Weights of a small GPT-style language model, trained from scratch on English Wikipedia: MLP 512 SwiGLU, RMSNorm before each block.
Each number is 128 + 32 x the weight over the matrix's rms, rounded and kept within 0 to 255. Layers, rows and columns count from 0. Numbers have three digits each.

# o: layer 6 attention output (transposed), 384x256, rms 0.0994, rows 283-329, columns 64-127
# v: layer 6 attention value, 384x256, rms 0.163, rows 284-329, columns 64-127
o283:165132143112140164145116122121133192130128120171090149137074132107147120112174194103100068108121121071130092065075115130126080109113107115092142155150116146096080107138117102154131110150111179
v284:153089132111147111163115150103174112066130131121100183140125144102121063112128147168157150140135149135128183120132146062124113173094153199160115071127133124117167124107131159076138089131167160
o284:090114097100124154164142130123198095063136135152082096097104136152094093125072078126116157105139154105091182118100131097102102111151106134128113100139122061142138119189082121191155108157157076
v285:132158091163143091094160138125119152194124135159159159103090123114165171160122156129158147112109116138165138106138151094096144153093111122169135157134081167140157119132129117187107139113130127
o285:096102121117098104076137087078159163144085145146132083090157124181152148141143167108124128125076172131167155129079134141126109141122141146123189157108128141151179160168150101112170132109136152
v286:094147160150133123114126148148127098181106180105077193142144131152160123147138146099123154172175170145145155156135169100130142168142110105178132197122120117141157111089127124141101090134140109
o286:119149178147166103161099148109096090119184151091086121120146136067096158109152170125083145166146175145120136116162155145115140129108115175135143176127151115173118122134110108110113132089139117
v287:137133143119162125126100118153135154142127159085146153164096129159094076123147114115085150142129122089114141142110082163134117175086110129145110156135054133115137120119092175107176107110114125
o287:167147156146124137117083128132143099117107146129067115128107126116096134146084109147095112177144155109093139108111115098131135108137160140118105171130128089105076097116173116113162114140163095
v288:185156170098115114123078100070102133144100155053083072143134128136125152125117123152116110133123095105104131105097094120157152156096204113061132124074121139128141141116100132093133085144090133
o288:130101161165094148061131159071116127176137131095098122154095148173124124162111140084091115119136099124152097136183157081113155111123146152114101143121156124158131116112170133138135157143106103
v289:125128113072166153216134150163158142151136131124130103133129084162157143102157134122137143133122182076129136112102097166181186170114111134098119171050081111136181104167094167139097144175113101
o289:139145128127063128198132178178128100100128134172091163105139202110124127106185104099104080131179178106111156146083092112096126107183099098125151132103145112107125139097185151153079114135118097
v290:212120188159161125134082179159163068147132161151086100154127032119144100073146073101156117136120121112146124069185144131172143114132139105096119062151088139084179119096119100087116155174108108
o290:130140129117135100171160117104141144105135140099154131157181139133120142112118118144193140108180093109109123147130123135098188066163104112131149073159146166156101130131111116166144185047119111
v291:111109102111133098105146098151124145147070154145124110115162123111106106125136133119161076140128141138110143160108149094099104114102136137152111164090142146168164102128149148130097152132099117
o291:138136166115167127127129100143150160148124130142079146124163108179145114169128129134120133124126159123148090142155151112107095176103099126157097145126151168163144128086128176109064122176147116
v292:105122106106187114124127138119117088131095126206176124146134183127116129116092138127158141174173133110097116148168166087069157130177136127127170132121174115131140172143168133147118086111120098
o292:176129079091147099136118086161105166098106111142166181126160093125142139072106139059088163118115124078135115161111177116062143140120117096104160192118153111100122126153134104151115127179160146
v293:093101138149145181093127131089098104114096137118149052147082108124149165171114166145130119142201189124074122143168114085075112095125123149110175061164166156081119163111127151138132104119114101
o293:111124119093173107087111064089162120140096086120143115130072101103101107090092099130153103106141151106112121133138132147108172098144158126155137138116085123162153154136064144151144111147130118
v294:197127096150117138109083096087151113118188096091109177174125167177069148164209118093138141090151123115175155151122094147138122159118188127071110151064153086102093113144145062139098140140171109
o294:159098100158139142113139150154079113121125145169134115081176160144163134100101115109155133138130106110140163126182125082168107108067139132132140163111176113134123155089176080104164171199132116
v295:181134077074110151080109123105208178127136123128122108102159139115154117103118123101180165135069099172085179135111158124140130120126141094129107086075181140096117134179190098084072140127136087
o295:177073087124171111103189141111091127127168160066191127136116095185126164091108116130143146106080100160120088117128124074157087132127118175139090104156116112136171099138135127150110173175119098
v296:086134130074124111156125107088095117129107136155141128179161080119128109136081113148121117174136126094090088121140118144126204099105137173125150132120104169148162129134108173153151112148100116
o296:130141149111078081144111181103094115192058130109118181149076098140095110074067062094085116157152167126174107140130096066122169132093098165179138141168126104084129147107136151152114145119145089
v297:099129171160102106071074120121120172173105130154116171093117149106121120140096111119136123109163117141171157110128177087106110121088111101198135117102110136168138160140183100120124122228141137
o297:180087191103134151066084099104094137140152131124107078082073131110171083127113161128174152137125070148165129074144126131123139157114167144135121153122143164137124146130102101182118179093076158
v298:147117114083120113113127126146139079130145109120126115164155125108050165112134111084133108139132115161171167113144169110115145103149133184150121171131132116136157154126143087103040130171167164
o298:126116131134094167115188137162084117160156136173161137106148155177125106103077156108134137116151102137129146106114136114181162153195097130152129148173111123123161150061158137181136130105101160
v299:098135102110056197163127098058158154182081168167112041069149099122139165121128129145192102120078099107128091051111121094207173140183136217094180095143109080142150081092110147090081138160144170
o299:053057108097105108129118131123140164133136154203132105096094110125097146065165114137151131089136142100132128108147126158076125113147111069197174073117055155075096152132116136147061121131076106
v300:151117172111120177102131140157165098164084156076131050132115156124132149104119137124101068125159200151139118143154146148123113161107118092160106141089137153086140101156143131156110151072122108
o300:177149125107141150108184098144126147154112096109133150147107119150089096147142108139158086151139108111092108126165126105088211128147152114138099107149053116093212069128089147095113105095176143
v301:148192072108069139119134136105106118145093113130138124114139078109172104086110074142143062148056124123170127088090126123112133121136109118185131130111087123142148116084173139162121163131128107
o301:104075120103125139122081099062124160116180121155141152158143164141109108086129199085135133106146087145103083122085121124135120141131112067100155157138091141172131114137078151092135189157142121
v302:149146111125133114165124122094095097097135144095136133167133142156088134136144173144118137123184147114130054108222145089147115113120089148133151118133112112128099135112133159120111204092144152
o302:112169123117074183128146155115159131144136086152108151181113099108096161153147188159088136084141159127136135152092121114085112189126108085162151117074116136080181187154140082097164130099158105
v303:155160129119137074132101134136132107156110133140082172186105072133120088149172124136150143129147191122148140082171117078121148137113135107141133107148083121086157102080139162130129121120120115
o303:133163075140146122169111080138171139101113135154091090108140095110078163121097118102110153129173134114112160120094167112104115142132152127117147137132153135159149125130083130154127144129165172
v304:119123121108133103079089099128152088095151076109109125168161120095177161116082114114181097161093101088102090137105053104142128130158171122132187102082121191188138120066145106103181135141164163
o304:204092164082139117154060122119142132124161087163076158194115158121126101158111145120128148117132200099121120125094127128140149159139096098134122133093142103165133096125136073066173152081114107
v305:101149142109132137078178127147125208123143162133120147122167140182081119077116138108116075128126130160120118082165079170164114142146109138104150112188148145138124131094149079211114135125102111
o305:092135118144155062127135124121133127058065223145069096152205111090087137090151135125186136129106131134113109170106130137154121116069118158128128104194102148092147112107091096172125070236115159
v306:107104098166155108031077075079120169129128106155135074109171124131183127142179136107099135108134118123134117115145084114120168073107099160128180115055146113100133198117167101107116116095097138
o306:160122117130149113097130128102116231133131109081125120099120098134110117078168099209202117140126147131166113121104175185137172088111111152118120158142155164131169121096137107058105106123147156
v307:080089145158113122118130129110135162114107141103132203153142160072126120155116159145112152121140116140129181131138143127090207092126147149129102114113125127123130175119118095090140151110144130
o307:151140167110150142136125138125094112162103158107064174127098067132117086171113081158096108157111068151153159102101123129067158108178177162102133155165107135127191108137082126142148134140142156
v308:028167096163123111145161179082183164106198159125086183127153046095173128113182127181141164144172163131112149168104100122141069119089170088176150129199110125132203129166075106075158189071115175
o308:063169161138184056173143145141073090168137179148109129136081109082075158162130119139119149189151181105136166130170119102146112084105094105255168057105135103157138065190131171105118137098187174
v309:159107133128146145138152193110119100188125151112117138109144087126184167143120153165158131112120150131099170076074125117141187075086097100147177110074114147117167159117143135166158136145147123
o309:106067100147125091150101130145176135128034113124115085123146090080116150096170110099137130083132136126124105118057135158128112091112164106100145133103131097125167079141075145143124158133094118
v310:084183180134145093120155119167089093128082156147108168077085090158152129139114145134144090115135121110096156165150151076145162169078093145191177121150106213127134081154134148160103100164145063
o310:123104189202111070147134081086128074197097161128112088125157157130140168060109146079064124053104196142154172136113131132104160139105092149101134117173216103166127117121185122098100136137139096
v311:116141130107182087146168115174129168073144115113114184100147086104130132100105163110157119124169136134079085124088124084150122141110149121104139103113128110172141114098118135137130165176165151
o311:062102087152090124177162156125116140166123172160116153099121163096131122090139154130088149081116149095106093120126148140084141170114131082204106134121211084149173083114153100139175138133158177
v312:125099079140148099131095156098165121129109130104069121137148142157144091183186128120179118187148093124144138087101104132146214117159170160083144165100104104149131189131118130096131204126114079
o312:147122106121157067142077128098101103112147150144099099119109103080114148117155108164126131140117156129217106137174153087103098103163139124118123112156171139137167138121144098077134171138100092
v313:134119105094091113176142133163111112134087108145162124131103088149143118103098165128158133121131155118089108085157107094109120171115100139103133065130101170143151058127126108130090135144116110
o313:148169149154065130170165132132121166112167084069099147113123134139061107100082117161132134070135143114095130116115083100095119129142102144155113111096153116093136147119155135150107181114137081
v314:102112119106081186128123107068152191148106102098144127096154109128096106117184131095158131139128150120080107102112143137161160205170130185168074135059106121068144130117126159144141093096157136
o314:156076098157087100149138150158114109119125106121150105134115157166137103110102193153120045132098139088132108127147137105105112126107096100175143130138106134144125067111138174124110134091111107
v315:115109122121132140147115162158170078095126177118078110161131105141093139096130079148127147101191061124202166104131140105138163110103069127196117146134115142129168142130164115109151094175099146
o315:120097173143150116199149143114148078169144105106177150120137152121103188086127153068115150105128115107135140123113121081121151161172086077126196127107122103095108135113153154191103122130119095
v316:093072119105107149158082178164189141115104127098144157134153130103098124071123073079150119135101178135117156062133131146166128117131106114128093128106100122121082109156133151147114144142096087
o316:127146134169103131140176147092095094101131124098140154098127123106208134120104135091117144178099125149138086136134047116117157134101153146190152147118107153111162109076134125100113142101173027
v317:142134104139133087112112120107110166151094135148106133098134126159134101163093136094151146119135107065043117143163117117110095152097136114067173041146145124153101107077129134090099149155172159
o317:148114160155118059091094141185124139161109148093131103125114079134074073127151168163109214059124158126164164144184145110107106092098153129122110124153175127108119106091170098062190103116112165
v318:102101139103173144068135104134140127140164168101114086086161179174109122116097159101126128094121089148124108188205159124078116137077123158115046141175137100138142113157117091144129127104099105
o318:068078157157107092121126158167145149154135077078129073121122161127128139177097116152147058193139093138121115177119098165153129112117128160129102070146099151082169151149184162138153160147157169
v319:135106178179140135101187106087106117177099111117152205113134112123078147158169093168186128107107120141162147114140146120161131110130123120204107109083113092151082151107162108152127128107198117
o319:111112152181136108153105060146123123113116172144144125153148070128176176072093140184169128149122063114159094126081185144116089118136186094168132156104112163159167051137142154149193140125156182
v320:136116110101126117127145136160081098152130067080118116152099168108167151162204155153091159169124104141107173140095115115125132139117117132101163125164166137127114174124103129163196065157187113
o320:162187172117121178169076107140135099128169120070174091113146143110123192053100098118114123104118146128126155105123142106208129164121163112056100164109130065176111123120152099138092089152098094
v321:074128075119087149175130093107133149202096114075120133061091177140121157141109185165111072100136136115094108153062128200091155123123079066136162069123159145124185118078147140154116141121125135
o321:146092118100128200145074104083151147137115179043070113118122082160117035169182162085118145110153117162121092125122132183082147186114147130135109149153151086118175101151094209067139066154157166
v322:168135168126130142153138066157157153124166178150173167131166137160102163130137124111053115102153132131161158191169133159135156096153120158122152133100153106128114142157112140085178141119124146
o322:155156108146145161116153111155083105166159115118190162165159084124122182098149119154102146141143121149143144110104112125093117101117127153113122100108142054072128138111132079122158074146083206
v323:147096150144155137145126139115128147065140145092187132102140118125145093143103091164130147108115132162127122107126158148154111147114102129095115092161094105160120190145159153097130143122087116
o323:131121108126118092126104125145109164109112131076159159149133128128154098114144104191136157090115076160128116140127096137103108086162134106073137072136122135115118126096168179076137124120135158
v324:151103148154068162155121106143093129119122106128135091151111132120081144119085117092126179105095121070147155152165173138142202102140128190134108177145108052118116087107130113141141125098124125
o324:079076088121182121171113124193149108100094120220125164097113122119159119105118130107113097214162106077144137096088171127126158147094152112130106095087081145122117115137100154124146157135136111
v325:185092115128103140114135160120178106122104150179147133119109174137134071124094154138111104137154094145140149159179143129093149067105128133149116156126099098115186114118127148119125213116145115
o325:109035088191178153094148152178134167107124120130149107162118148100106161087155117185110109136122093122113146125144066113103109103137064123130155101173101124181147115168119093127128163183115141
v326:140123113122125112114192090142137103114113105071105104153138115145121139159124183090141127079087106136109123172170111176183172141165135111155162150153155115139150079167127115127164160088177095
o326:188107120163065135180109145115086137139145102203112134197150099143130173114142199086104076152106162144143149135102146120152133158074112098132112079199073133098163105173164151157141173106147147
v327:151108105153108157125112126184125134070145133154104078082120076116137106117128111124138119121098134080103136138153135130143140117121088151136114148122121108131137115123146089161135095134097126
o327:106105128086200118161143131142155145171130137137140149152140132145176146064194157174131138150129148072128127097115185117129134109113093181102149129120140126080102071108147137121095098110151136
v328:149193130186141177155135129143168161153169123120097137137096147168141164151121166123100135090125091148114190112153137146146153169114149067134107115160137149126130026139090126140127150129080119
o328:168142083156180119121114135097113100126103170204108088140124167124092160218155133047145151176139121125079135091127109164107099152098185140131163083162119147152100138088137118084094127161133167
v329:064086130090108179160164153153116117073136053149168077154151148127119148087128125100106093156160113150199148175107095101099158159151105117126100153149117127114155101090128126123107129091152114
o329:145165167174092108168126147092112126128124111101169109088126086116113105125105128122122078157091094107085150123167038132187168081141094088111070096135120086145141185025112098088112113128099142